{"head_dim": 128, "rope_base": 26400.0, "qk_norm": false, "init_std_up": 0.0254, "init_std_down": 0.0, "lr": 0.00352, "beta1": 0.95, "schedule": "wsd", "batch_tokens": 32768, "seq_len": 512, "train_tokens": 213000000, "steps": 6501, "dataset": "wikipedia_en"}
Each number is 128 + 32 x the weight over its row's rms, rounded and kept within 0 to 255. Layers, rows and columns count from 0. Numbers have three digits each. The size before them is the row's rms in percent of the matrix's.

# o: layer 3 attention output (transposed), 256x256, rms 0.156, rows 154-253, columns 128-191
# v: layer 3 attention value, 256x256, rms 0.118, rows 155-254, columns 128-191
o154 092:093090175118187179130162105112065112124107193111144127123112139202151054096135126146121136147120128145123188100109146145108108155119082140158172093127174161159133115157135135090126146141191105
v155 092:138076119048111095114131139062093093125108143121103101136119110131098129134153129122124138136134108073077106132185136191148155147163152155112196152079109091109123068130164171098140163110084141
o155 099:109127126132136146090163118078162128155100150156111069156195157125099098129071093097170151104155130161149116119189169167168069053090143092138156027140134132147154147084182101155145146130136155
v156 094:162125148121113177084142132106140132146215141174094150066141155037130123145117130150163130171152112103074122093120134132161137135123110186141121188146151109135090116133115166136156130107121147
o156 091:176175135166165098129079120127088156149084156140110106102123159116132053165107116095124151136126149144134111117119088131109164176118100159093126087145120168144231156082152181142153155162067125
v157 085:087119115144156151098131067131118118141182101165119155188112151143193128108136105127116088138166135117168150167103136152109109169146126111131181133136099150116106124165137065197070148185088129
o157 093:143130049124123100123114140123076112126081159125092107087116126139211107122137156194118110113129168131121081108143040152138134153130105090132097104079126148107118107167142119109106117145125114
v158 106:117139119157121156110148127147127135216102175135126145128150192083092099103130115153161121117061082224150129115138160110102108163140110091255109120197150104107158178154149120093105106155103142
o158 108:190131200136122097093103135112135135107123094096119121030111055134173098100059131151133121062100226118075067190112154149140113155188159082129143103103144074062090161155127145125109133192124075
v159 100:103174095169143122103093109142182110146094153144113125148142134095151111130111134162147110134148091057143062149117155145084093093156105128116078130129127158111110121102153128149115197119090125
o159 098:121179147126094137198151138147075086051156115118150117122104113132148138114126130139123111093145099143128145106102145055091114088110124142143113136184159143122124092107105112086144131125171115
v160 093:189147141137166077135110089098150156133197120133134134106189135071179147157190132075123162089144160083076136135110053119122165076153101117120110172138118175090086154129189124162138108087148086
o160 092:040173140156131098172115133170108116195126151120119138084134148149115154082149128135147111122123118111155101170159116162109125102138123120138126130107108127193145093114105105159148075131086099
v161 099:164131110113108162126099162127140169160172102079113177144122159165129131149127103117111134099172096126159064181072122180124146085130101096211148121112067101104117146084122103155120122093086063
o161 099:143146113202163134125114119111114080164068092149141105109084181076186114111115154126201085122108169165143096147116145058105209084104105130072131139131111141115112118150105144176131122129126068
v162 105:118043119133145131150142087057094156137130119165123098116091046189053082109083118034125138059085117166169134142121085113141129154157127111094128064117168112123147147168128066178108107128116150
o162 100:122064097117110127134129082130113137167114143157127138107158139163162145105113142178149100173148118127149118119112073153109094097093152095131113164161139163114103149173113159133125117085105170
v163 105:203118125147143145130126126160062118148082099079083109095179139169051111112095146111131155106151103122124109126124109161113128193073164122144174146142174131093128064176079093192123111137135135
o163 099:134142075048145137121136146122153134155141108149145122102102200167079071141091062153111127167173129136145145127161170149118126154201125098114072119138151129124122148141119141078086110133098118
v164 097:161126110137103139142120160049127122161123146133079139164154079105140163085126104050169170114157117128124111164161172086081130119121081115109163169138159126211128122125102110120158134156130122
o164 095:080119146122146091182155102087124126158115117097161146109164179148118160102140162139161070160106053134128135165130170206159107067139097130185139144123133176130171107139135123147176087113117138
v165 091:100067142105077148113126119154175126130188095141091165148088146046151157126153104182152116091114148134155082155129107084159100125089170160142097120152053145117117189081153122121129045088143139
o165 096:103117151151098106115073097085129065106088129090113090154123092095159111152145086128183128175088135170167043118148117157103186149103164115098044182074145140090068100153130125140122141122133123
v166 103:177132153087101083130134132126183178194138139112158152183095198145155099079110119116104106143196120084136128161104201164107140167148086126119166196067112121129127111024114149128071135158051097
o166 097:172192118144115074126148127108198071089121192198145161091154188121170131095168112150170091116155081143136081130135146108157088177113141134193156087143129131148115150150136141160160128136127115
v167 097:172178119207114159120124126094106103151113178118075206106097117132127182072186137121168151135174087170132113188179147077157111091124102106180164140123166134164127180144141102139097149125072092
o167 099:121150119128141090153136095149079095102069116063132102138192147092126130159119170094166106151111160104157090132176091082130072151116106165131093115125062070144153116139190139128186112178116108
v168 091:141130089109117146187149080118116135083090068093126104139125101115155160172116055155118139068123127032155165116125079134107143139134079114128131115116046146111139088093159133131120126081110179
o168 094:151177156108122124149159151193147116122134173162136081136102104142169149110092105110149123104137137163141143089137105191071077075118108148192079093115095128154156153114147096070127139134109146
v169 089:163156151133148135112139112058088091126156092086148089091141166083149116069123082136146120092100160083185098123076090143051155099138141080060100093171127111153101089167163112145112157108080162
o169 090:175164095089108140111127187178141107142093129184093195180091080127152113145146135156092159121186148166127135129151140201101124166119125128075113073113113168104121117129099150123110110096055170
v170 103:117157152127090171147109098156096086145119150119182169133109107154100092142156177146161121152187139142154063132094101100156185143106111117101073074103085088105161114093128125125151145124133116
o170 099:093114146176130043076165122119182151095144138114146163189141150139148133134127123163160152135116200189165190134207119121155096145089156103159133150154130121155138103157128129102114041138094156
v171 093:136127097170099107097068173086131092149122133109137145131148090113134207187147173119126117121107107128136137126143111154112145095124081045221117092143095104148155108182097121181108155126106142
o171 093:104135145155144154094070197090142098134121105152160134141081136110165166102134085080151120093129071155122169121116110107137089060153111151108111091126110167161170163137120148158105101128149159
v172 098:153153129104091093137097118165124131069104161152087123081130163094147163111113105133127156109107143159164192147134071106128150123135147175071152123183049129141165112134135166100157114165215143
o172 100:150149187165157143107118131132132070161108103172097119094144127102172107130124171094088122124134139156096130176106107212177115089153084137173150142090156157141171191142144133143137145186100096
v173 096:100109124146137154066172085114103126071112098073126153079137174066133099158156103134159132070127125109134150091136131139154123084176143150122140181149135105140156111149117105137122185106139139
o173 101:130096103146155192119159126114123123129134077242113161177078160120155101149139085172155148077178127122166119109165067128084096127078158136149157132057086146185163119104140150155159118141148198
v174 098:132184081155131117120111129125170122093084111129197134141170107165097140150127162154113111108115155122123106162103125095102137098130138122111105172120136094072197149115131182094128120112154172
o174 100:122108158190166144107129151147119137152146121122141182085068125128119166086149080022128184105116208164097147126146128176143137083085142091098164153144124046121148130128099111047121142131137147
v175 095:103164102145120128086116124126125102175198171095098138155151156143029130141133195082192117103138076077115136158148100135149094084156136173152175089082168088159089116120125087125087130103133176
o175 095:158114117067126187112173080139103080119144155103113183101136176123072104130127174162130156137169163106167126108090123089146127177155123173119176116088050101120083141135112156127108114157113134
v176 093:115159110173090143165138156146156138143117147103117181147132100148123118166124125148119132147172129091128074142095095097129223170097114097161087125138121102196137123052147145099098158129128079
o176 095:113127105126157070120181136116095095114107159119078120128121150099166123167079109116134139178168119152130163103146134089138096116117152100049148088132148164106112143178105116129155186176151084
v177 095:175104151135161134120149103158070167114115118155150071168159174133110086117134084137150085101151125147077136187123106106142146105090069146146158074163123139135164125114178087081096114154068149
o177 101:171159169131092127145106081112144203142139125145104122179140137085133148136108099097099137137090165151109174156100106123109107123115128079109146103086112145165118171157121173107131113169112115
v178 099:104167124117096122098137095159163127122135139089165109122109181112138172157082129166088151137185101111130135088112147119124187086209104182081167126130156152141103114129144073162103150095145131
o178 095:170134130106168160120120136099070131097097131129127185154121091141057132107141138126094121143095154199172143100182090115134170116122053142113129048115123119152116153125117157131135129105130130
v179 092:110155042116123197151138113057181159112158068134092146095116158118133124167098138134099130108135144132120061157182077085152129151116083121081110093067110152104112114166182165158125194141078190
o179 090:102114122085191136133106150170106100153125133160180121142130150104162151148184178130154146144150137080153090146113074119064134120058114176129090148087128125129134167136089130140157117108187120
v180 099:145098175109134141140096077141170059111082135127116112121124146039083046132119102113174133133136125173152155086066101132138177070126125106112093156176143123178135083171129147139124119111077105
o180 101:123194098119076181177131107187169121136135085107079086147072113081103141169144080087099150107154096108121117153169171155139128122051094138163148155138122130119105170097158113148178169146120126
v181 101:093148156115130133148144111145091220075109112099131116107133225160211124111163139115074161078185134104150092107103128230169165106110069109105177134052126126104112125083125152147134157170052101
o181 098:137144132167134129088152116202126103113138149163136105117118117142123067088168169185120145107162112127148097143140158109152163122130141155097092134078087157114144142117169131191101078086117169
v182 099:137094145092187117142110184152119105136140127102118181154111113119136138138094125115154132173106166194144162122144138102120161127166166167127037087092138105130163167138088128098167139123160108
o182 096:149129111123097096129080111115240127143159169124141107088177121116083115141150124140133130154127148061142047126118196126111158151104130124137123173115079138132107093171129130125123106090115123
v183 107:065019089136105095091177166063147105130204164102177171101126103145147106109063155164111176110138155117148147130161187105124098146099072147146127099061100143174116147163144043125092136157127129
o183 105:153095120104085130127084134125113158089108152159110145154068155147137114139130152109100111204136124154187114102123151105110145155048100150113143131181105113104162087121151113116133124178172129
v184 110:156108096154135112085166121042133111144151123122199150107131125195083125176182124150144069175170119058147119101125129116153119161163124142145163140112159139099112139123142083174155173095094156
o184 110:190069186132123065169133147156114144116107113135158155089179105145173175117155120154107090071074136160184176162122093102112075116110069108119096086126108127173112132104090072171101050095162134
v185 094:154122173113113135169122099162124097122127139145119154129133175141140119138139147166138161115150131129146141145123141101146075117144149125145128087194118182104108099108130142158152173127124192
o185 097:137106149110163140125146153114126109110156079129156061095111074111057132148173066177065069086128105110175099108126166131149085111094130154101037101127141092153139131154122078161112050137127164
v186 098:175112196110140171113147091136106193139145129100149109123192165118116131095083163115210125097142201146083114119164155170131149110108174112079196156120175094109123089152147140092168165138085109
o186 097:146122126116188119123159149108135115142117123105038125166161118180129117125137072133142133116152130068144091116161058129099125157128168108143152104147115149126152106054126168167100058131123108
v187 093:089113149098147143124067176206090132172176158144161146173155176064117161121141123152069084079116158074071133158114169114114118164157108166137163160154140135100123136092195155131085131169100113
o187 094:134166075085146086117124114112088078179135081056159170146141111111058091169122097154115128109125129110123077174095065101140099164132118140168095133100127162090060077121107082167139110149139165
v188 096:125166077203074121088119166151166102080169158180138171143095145092154082091176094091081091103094119115113082101091111155114130161080111072085117127155139134093073145158054128135179149102169139
o188 092:095159089111184060116128129158103110137133115130130122119124135091223161141148063156085143152123112122099181147095125127118095136092083199118095137102161092156152168130133210092098137107089092
v189 092:124135142109077204173141104136128096165109118103060105120149168083110101137116179153160136116151147181136116141139153130128116121160115111135053101143091101073175096111050147062118114119123145
o189 095:169090198127122184088143163084113198113144122093210169130093149142098067124072118170126088156121150095060078083119140131135100145109172132167105105110116162142076162074089175134176076100152158
v190 097:101098082115076124123122109134063104093160154085118162133138098096133119132207176101080114120133119101113107108076162152170083151121117088181041154161170084105152182133101218128161120093133093
o190 096:126083100105190092175161145163153154111128137106110082089121124129122170144067123140180159160119122126084138152178151114107111121138125104081048155134102124158115109115176144109083111155165117
v191 104:098160113144096132147132093141133149183100121082119139135072119151084185135093128092128136139124107093153084164185140154171209116182118126146107080153123130152163116087099119158086188204133121
o191 098:148105108175135140117172134085124137160129186150090159181166139093086145115135133131132099127068105156079110067102126101138079158130106151120084146153152040110100080141094085187122140133131169
v192 094:064144083134177106137176180089100095166119130098101116122121110118084132149125138151119065154092112110153082142160097084081152151079110130112132115153102161105157146155132148134165124135094209
o192 098:119081159140101124178140128084115096188113102119101184150121115185108161202154132114161058119160156101136145065105110118111096168111133202140120121121146120115144113102136107085125166091133108
v193 096:134123107105140146144089159186112161043075161149118148086131133175095087106111126099104164118138129139134096142113122147159160209109148139099133105159078084130130147111143151133136141151207137
o193 097:082097132183124118167103108167175106128170132158183152134171092109124089115038089093144086174127101184106180122098067159155144173155131080164115115117132058139129168155128146122177127088137144
v194 108:124110128142157129170085141138224133128166130141077129123136144077177145104066159071109150157145105150150105133102161093118138110142124155097095133164084116100156117163147101162123131169160131
o194 103:108136146145155146126108152118140101068085133089143134080120093129088130131136130063070140153109104121114154134074103125109098156126043087095116135150096110125162115110125158184114146084164134
v195 100:075058155123160122066142154065117106168169073174150107116141117103177155178137116101129181084163131155133111084112169111146125095114167102159099102137116102144122153082158155066137097106062152
o195 102:080121162124138144118147171158131134100110161110154112092137109136127091167162173098198190109144132149208102099101115126062129165083133065156110140172139202147103094110141126163142093147145049
v196 101:178090142139127105072155133163130122106121110097134105123123164153091137195111133083144096113103166157074127098139118080144111122077159163081111124100113106109095122182114129118123108123101216
o196 100:164115116113096190114117124148153096180109061144132138145154150145133122121106104117128136076123174149151111202156162177105131144112123119099157204132160160094166160125155155146121160111145126
v197 098:147109159152060171144113142105137123157125142102140065105116116121122145098106125180144093145128148133198136121076123125163161084162153129130131115092178047169163136095128106111162102098097157
o197 098:125138176103166158107162098056121157111141134133134096091159110095112133095132095165169178132165205112167169097166094186156108163098127129118132115147079140187103155179081209156114119132120153
v198 094:126114125091160114049123096108073153134110085108127148133129120128108145153102075142122155181132123120089086176107169152132068132066157161137155105128147139129154173104132131153103153160119149
o198 095:156098127198110114093135093095136129118165161183117122138141137089045167147119172176132107160119092065158177055176141169146154141076159091127145139087127111099113057161156070110102146121123106
v199 102:208110126109095139144135153102090117115197170180158113189125141113154081122191173138207111122090099132082108189130112149131040157113111109157135146121149120148109130121107147133075114143121107
o199 103:117107155139186129175161137182190210090095072089117080171129095115118128167139137200090115085129089140080109090133134093190112158120082187120135151108076083062062153130159095186159143154163135
v200 094:115148153128111166146157145173101164126117150178119118168172168069152181145095151144088137182171144114033093130156193142117147121157126119101099184142088128182105122096213170107144206164050142
o200 095:165137159121143107131151115104130102163141114180078123156199103119086150132166102126106110110132103097146116089220030036095185131106128117117184145128176151150102098099123118164136146133131132
v201 091:123092130149140124122179125081135129115160139096156160169125110148090161107074117109160116133086216064135141210060157117212109128138089169082185156137148120108155113150128073088106130162126116
o201 092:189104058116129145142078119140117129127122105136096100152158165139191144129146098164075136189078164072066093112136116131203089156099077093106130122090131146192115193142116138098176088103111127
v202 097:119144123134081170147098149187141168158124081117138091140134151192149151178111115162106131160090128160113108083136173100176109150103154085144120131116085101114122148128161123137092184189141092
o202 102:133122130133112152107066163111131184125149138152081076111111102135161080152120142104092088051121106140175156110106119104109186147154134093144113094124152239153161122163132124127135193122215145
v203 102:166149111188085099130119115096215156120037153125094088145166115156144122149184173122105104105163127167131164095122124123142140200121122120104179110095135082124154174119129130071094179143126112
o203 097:155135125092151145090160096131141087010133086115184133088127151132103127096182103151097176131152117140137093106114090137167151079138111129116183113122089101127127124131103118106088095148162158
v204 103:104106168070193118144095090107146125095121073078119112096113130166132127185134162164114152141174113113180145106117075168131147106167041117175164127154150173116132079084128102117124182139128196
o204 100:148122169091100108163149187172114132111162181100174094211107111083119126068180148144118157070151098156131158051067152142119100150093153201131069083120099156126140153135119124136167136111179159
v205 093:078139197093153090099071122113158099112150135130134125127140157150109122118119115068125142144102211122130104130107146167094111192130143102122133125143113056128162166148170167142129077094107113
o205 094:165166154046081152124064092122138134121151108121122125185106098103133114159177132139120113077145148167133130156069112148117120140096116059092153113149146163110123160154132102124080133079054133
v206 087:183147105083150123150109120114146068159122142159100117153161167097162062121157127165161097139070127157123134147118118072134142132102172139106147077106170139107178102143049135135151185150042161
o206 093:174128165078118127165128122186161161070164110157173102112133120158067164167080084119158133056160155080179150112120161138137091083143119076130045082114140140146102123144115184102125115218096103
v207 103:161137166110180070115124103074077158125127121118162088154086095111158141152104126155149165165145105128078151108145136127080134078147167151096126092119097153154076115164119073102055102076196084
o207 103:154097145114179152133094123130068173108106167155131119112134131115163120123137107087146166108096100151156138120110248145122126148149080174153178140092122180122145085174136017135138082104120119
v208 094:148125127147168163114127085138195183159137190147141113089146109085121171156154096163135135149112155128129113124114145122150094140166081108175132119114120100172077101100159152140123115131129111
o208 095:142126127187134078104096140062133108081161111150102092118151130146139143098132115159069140173133126111174103154112134150146103133125144110141108181097124140101166139144136138134189149099124109
v209 097:117133107185144186153171158089135086124163136080102145095115111170156035144173160104099088134082113113123176085144083150093188116144177125090102084097184112085160120143113143087136105159130172
o209 101:152111155089171136117132159179106136164154149149131106124143118127164174172170086174164137167123157118154137091093103116084082141100173146111150145134078096102122142082151111096134142154105077
v210 093:157120081156146106066118153076151130116123155129087166173161192162107120103152138124166089087129087189142142137182192101179107067166105143140187121097175102126056132095153188128121095094105072
o210 096:122152086142119155076137164161214127093095139157151154087073155069056149136090131106154146121062141077111102151169127130127105124097080115115141101174076111131118103145186126177144161151190153
v211 089:116132170137067167100120138134146111090120152101130066102174186161114162135088153144143102014113143096146177092082116113178155194090099136079139061102057046186101160161159147078127152132143091
o211 090:122188134114178100089112160187127126129164071125116109170099123149145114126137118095148138152095089168099150151110064130128102168157105117176134173092145111141132123182137108112106049128106153
v212 095:154157153181153148132147194093161062156094115112133170184080107106101115160092122133156075161098175158169107132146123114151069054141128175099156128119171128123123058163118172108135094122120092
o212 099:101126144126139144169113132114119156099099098099149162126062139105187169102117107135104080171180204054171121097139146155169119120123109101141165103118109173078061112160111147107144120125152123
v213 108:065125078071039127147076138103179134097079119101088150055123083126107106067128111167142156140082131104188116157091127129149109117145164097180124131110115159139140093147068078171130055130165099
o213 106:111096104130064133145072141147098109114142145134133138133112117138158158130106177132150170149144075159159175158121144165105124139161105143171098166167163115142122176115120102135188059118068096
v214 107:144141162173141112183149120125170147117123129125061140176159160171127093101054136113131099061130139144083126111195193111157093165155071063143094168145161118139141128092162187135138122135180110
o214 102:150159138137167105172159141118136111073134147105122166122172091154137126120086099191091106194133066133105128138111123137091110148109185132143178161152100084104106135135132088151095127184174172
v215 096:154106143174129111150129135135141102153165167120078117131097144131109139081093130046120068118123101151164160124155088126096052135076096121090126170161154187137169143123082130174189142112103167
o215 095:108133073083116107134122099145096123145120160085107120177126137136166130107147045117113102144179166088125156110163105201195112083140118120129057118200067091108170154146202186151097164163126160
v216 097:127205135185157116126163147181114110094131148132106099089155123104143129164121095173108085105121142140022078121134146148161159149080080126130128170131149153156091077134167131138085116146109070
o216 093:199192146135132112212134115127172119126140106161145116179151112110142111147103130127087156182138129099134110148128111106203077175160154187142162102071123083103154123118118172114151203196179133
v217 092:094178161116122066096190116102129139169099168087076217091089170103104198112120189139069081170067120149102107137142187113093112117118164121134081137149099126070135184174194195150117081069079133
o217 091:119165099159093171149129132167110084162166143145127171110127077100131088105085157121178111150121109098113090079140144098105166149109136128117126137153205124088089145120184149099142137146130133
v218 098:167120111150139181100111123153144148067126063122134113130136130134107045081149085110151155095123067152100100108128159181176124108220109133151097147127123106139145156131103106101112143081121101
o218 100:137142154111115168080097087126195148125088141183133162125197113090128119129143100121138163187141168166114100158145131135132124130164124143114108182103165088178109128047126128177136132117122089
v219 104:113159134134122133110158128151118094121123162095099159157146139026116141163159116171156189108124116091104095187127113117161134153110111160184100149101161131106127131136145093153096124108119104
o219 101:134022125136122121121120161117205080157095072126118165125133136152120110187057167113135115071132160161098161092141117153093104106137172104115118128139163081085139177111138116165169161098092169
v220 095:093198117080097078123121137125126119055144147141166048228074136104103156138196163169131082117117133141069137126095223125130148115147157152115132106056088114162117137093108143144137133138131131
o220 093:188125083141152110186141139109172151179062081094152160161104107050091105164145187113141167113111090114120157185219176079176128091113085149117147117092144136148144118130166092140129115145121118
v221 091:118097155131137171147110159089197092129136118108159220070089125063151119172137166145115094086112180133203102093154202117159117120081110138115117164151064054117131151091093173102126119171130174
o221 092:090152138158089185127101134089187084074182155170172159138084133100143052174100174150120103153148143170141141169160134151110135210064144130120096178135117137096117123114158176150143091139181136
v222 095:077147159171223172154124122117095099105158143152117156129188136170114085161120137168155043191140162132140180114122149111135168134138146135130129179123143106132100062208149147035127105147087164
o222 093:075146121155115135103094183137104230180167130102090137131125142082150132125091140186111157170127098081098126170139132101115143146051141111132146122136149114078083056147133145132160123184173110
v223 100:088156130115135098134136176072166134155123117166160138087136118136161143119124154115103165077094122159105101137119137129102191132135174117097100093121075093133102109103141139104181130161164151
o223 101:134158138097099135094110152103121097101103157130131116110093100187125072173128152078179139151125151138123146144125119131117164160158127101102179152124151152084175136083111096157120123175134184
v224 100:105090143093134169096118113118117159123166083094074062108126097060134153115084078126195191070144055094157181134129113169098091142146129136146162131145146123127183098162104171164118160073117155
o224 099:152091118150182171117122178141124104130107119095090148107128146113062145104173097168148194127116082170149101084089144161121152136102135116139078157150169124124129154107153144136109101159029112
v225 097:134089109144175075056205163110083145134108125106128120146164114160127106166160109118107151093126100135113103130101131211060166120153142179143118149203136083106082189113163133074108093092092124
o225 094:165089155096131147119165135091175107141069126114137130146105140132149085139119151081186118158092108141086107097156108062104147119123134129047189132114117220102105149088107130136099082136107110
v226 091:084133094154163112082091171129086123061209163142134071116174118148070134142143162121148160125147136128127110088112105112160142135150126177126174143118126174210143152129151151087123124128148097
o226 091:085070156080126150134070114115152146115111070155104160151099080120061149097117152134117172119140123122133121098160178090173126097148156143146219117113058171166093122160089129128111110120121114
v227 092:100099142142136169092107118161128055151098088160132102059147088083086159158155111163079127174160124099153166128201152084143144091138122135034110144143160114124150137131083105129139154155115082
o227 090:156070142094099157140156143118081151133105165176101130125145154122114135073117130113110120186172090160144113089118215133143126136119127169175118139138084122148151103114119121099130075134130176
v228 095:124093039189173123090210137091179139130124103108105159075070134195159161125127147102116071127103069178077124167128133140125165132133113106080104125151108143134110157110124130151067160141107149
o228 092:119121138127145181119053126094129100099168153098131127118129122102138196145127191126101119153083125244146095116120121088093152158111150209157119088138098142148142066082191132099154155151076096
v229 098:172116134138132163144153168118131150156114120132166098151099113118109113087146098133176109045130140131143119112109066172142090153166175113078092140117092090096097089116099101148122122191148054
o229 097:095123185151130061119137173146158152173096111193116137138085148120172147109090057105109074128165133094154144157170114080091035127125184159185146170126106156115168074110074122109103147100094146
v230 104:095151097135104190069115087135160081179138132080073183133119151109073108144108162076180098090159092150163083107122096101113103124158116110174076097053159104168145183136137138111086069123164115
o230 099:090155158155164174066110119131128209035126109146164155135042134161138158119075159107157144129094171139179140120088110115174147122103151148116100213141100166094134124125085145114107161112129123
v231 100:114172063091149148061111113200124129108146091132136105150113122082171130147155097161177149197087112168112152138144158184141075118198106074104152140090127195138128138117151147067123104110111116
o231 098:175106175134167186094131120177147107103168145131099128131154126123118194187062123161184133172031136141120123098106103117139097065106174102107165117095133102093218110180136146106090131128116150
v232 094:163099117192145108151122140074161199145163137088105117143130156128147118161111091145054136167133149099061117140131134036141114127154176052139094115126132142090132156088196095059122089105176159
o232 098:172084160113154109128113144100114115092157130151099088122143137123147170079117099086137144115148110175133122156126164130109096154095117154086180100131105160158094185167119085124116122113124105
v233 092:134148160122134103080179087092116137160183101150149159076143093194117118085107132143122153134202123119153146145176124108136118090125104124120133125133168113061156178147099104173122121108099120
o233 096:063122123153099098013156142121128136090119188078140102165133134186168119083114111133101111187146145073184106105104120159150153149129123094091172127102116117205130124187122110176117112113094155
v234 095:142119103093170125091155099104154074161072134135065123186117171159083148177156129109172122068117088110121187135169103153085152170143056115159149167194129119112136117144150147150133106126130116
o234 089:137156108091153167119164162147137146214149078103133079146100148150196118156096118142203149133060156147139066143106081070218079130144163095122113156135152135163084193132146090107126113101111134
v235 106:123150105151131090093139133096118122036123130127077096118137136115132132082144064118210136091099145143130108099118132109200195119109152151060134115128093100140154171071192145162182098083119147
o235 104:108139110058135147123112079168084119215090117110101149129169125054152139130124149068091125135098057150086139146171141084062137128085176144154120164081138111173151148161148101129138142134102100
v236 097:100147137117124086167152166149078101111159130133105167136136102107159126141075150123143105123088189101137113132057129126191158139132126138162150159140072106153116062151099141128138114157076148
o236 102:082157111196103102123094148150118074123143080187083098191084149132085150112156205151156160138129090100113135106140093084167112094157123205144149093133216146168040125106149151112176092159136095
v237 093:187139155128142151127082101090117109123134121144133112142127119130116129175166097105135098127137116150161193115146117102127097127197154112148162081120115180118144144179171029170109138108162144
o237 097:165117114121139132091144137112130116148171056119132127155141026183129117145110171149138097155139096087121147124172091174159137122127102144103154113152141102153149113125103121118201144122085132
v238 098:171193165172082128130085091126084184138130086103194100124128105116120184090100120189100062089106158178146150114125117128155175106095147092138152119079159051075133128135144129177108139143089174
o238 097:132147136155133151069164106075076098173165134143091113105123116098133075106126087139119117159154156074119160150148151168121119114182124091105145086075177167087175121188140121155142106115094187
v239 089:136085123086112224084126126111178129113127148112126121165132077138100161104125190044116116113148123168134141152142168088132130131142132088153112144115122064132117163133060171114138124098080143
o239 089:117132130065107131102155121104141151158130192122107070127150163117115129142160156118193154140133127173090085153147106148141195121061033080161153132156118139069107132123173193157109112120199121
v240 102:108097112107091112165115179155134113125140143100125120150101168084106100145053153098109127147140150085118135064100081195074089158130150171125086191118180096121108050171169199172134118133113118
o240 103:115143206071240177154189138054117080131115080069135169162117099136135145182131087160145093104131131126167144154105125093127154147114145131064124096163149190175166199082052113108066148109151098
v241 098:141172084117111143117108059142142183124066139102116133152128104217115144067084105123122209090119100109148171126139095128159128095128103095136111093051094075117119147139140075159115097110083078
o241 099:104137080061091145103107056135161156102201151182119127133099171108191148106143132149134111171085158141102159084081174159049085131168101109205128133158140116178209105155125130186140122113128148
v242 097:113124128157137119132066094096111102094101110136168087108135158121119138195097140169078141139122152107175116130128105124062068095114156135073119107088162152090146098117120074133126107148128213
o242 096:150066120128114107118063177078136090128097103121123153127088052183151092136150115152144123107168113098114129109071144195094106123133153130118124100113160101084095082123112093106138113036096106
v243 099:075081086109081145145101145101128093108157155152105119099126133135143120122103152171167094188158068138123091149126146083168089136135176172121102102144130108157136113157091162161157106110098166
o243 097:099080126091153140136158125127143192198146118095090135141142106124074139165160141143164096136096143129084030068119104096126050158100139146160087148119126113120166127144142117126094089155095105
v244 091:109136126119114180051139120167141134085133071148152140118100079074128127068192117165100123103128054159109137125150168133056145149185117099106121142125163129162105173106146186135090105086125165
o244 093:146132161109084109050142139145190145110082133098162155102150124113113098118121145150160132112093155128118169165113094118120145108112091116125104065142136088102083120161127169153065155109075169
v245 093:126145123076164089098162088149167066132104106149046181119119125079073115134153051101154146042085135126127135218138146086132108156150098081144138129107143119135164133114141182188133100085134070
o245 097:166150132119122109145125117133142108131136141154105130190070078096107144189149100113132142133068105110104136161144183109061120145095165072155127155119150112124140144134172147157210150099095127
v246 089:057056160129152206115120106108096126097151128137199135126085114112116151073129166109103123116112151204144147098044111176107139180213126104112131072135076111172131176131178121115137135124194131
o246 095:154101142180146112089103168095155119172135161146065096127154059123132107118141163103114109137093166138116132178114101144122154139106151167133082141129100096132095104142135119109074018106106119
v247 099:147101135142045156142114127145158142122126112105094143110143117191110117203077086125160158168125126077142110110176127125094149185132129169193142128143191146111127069128108108140091158102112110
o247 100:178156160072147082105172126130117101099133150172131118049168157110147165133118121116094064159103120106176115132117131087101100151164194110103108118155150097120117157149099135081110181114138131
v248 102:138172182123129142128146096195137143130150127083099103121161104139134207131146180108199197188118122142068150124134113177120167146161130134183128110121164146117081125154147140108112173125104107
o248 101:072076181133148128089169173127122099104151092132090092113137188134106097148129135123085165115123095155084101107156166116128131154129133167107166114109129077099119097141086164176134106123114101
v249 096:134071079175188096062119143145171142105154176134163070158173093110125153038128087108147184116126114116109135183106193127150105124145146094122099152149032185151145126125137150128126162143086134
o249 096:095122106141133108176090063071150138120184064118096116091141128157157121160158133080137137147143162118106075157085125172121112136093097107146066131116126128138134130177163137150149133133112109
v250 101:133065200148191142054184131145097124116176139112116162091133152111114118174141153112149184118143116109115109097121163151172142091117092099120112191154146126089133115213126114099173118110110124
o250 099:140152163064155146141103120163107174134197139132087124133148144122113054142163113112124151176114130121151090090132153078130101123119161091103138188122095096236081159102138210128063107128149115
v251 105:124122080123129099076109112157151148149118160129189121096126072133165214132181127174081162149111087130093151113146137194068137169100144179123071175106133156143114101132128124100154126134137134
o251 100:175129119070148123156102146118100139144158110096111138097190148144122119131101159110126222104063120220138140132133150142094107104143161179055180107152120122183124135085130125134168146082142101
v252 096:206170093108081143119117106098068093097105042101121132150093190120137139103140188112179167150117062091164129151142137089202131120147193106186183138116144143119083090170090096147095122171164136
o252 094:139068141123129114159155136166130163093129178151134146075100205145106121103102168155147142116091141138137137049129101096153110164116087149169135079105101143188113018156110135108148128169133144
v253 097:175144079141146161141124121072156199162154120163101098117151144159158141075164074105086153145135099142177115137085116086073117113136076130159171123193119144171086135132167113089116111119105130
o253 097:127110181101121113151077106139073132094127086100163104094168138162142104089167147085129122158113190136079078160107120177182165131097165186098148114128076104118123145224144091117127134074125108
v254 106:163145104125129163115115169130082102131121190113153131151092139085142132146149086170139180159145119126079122142135093090122113103056115126192143158102083118064076153164156112120084164140131117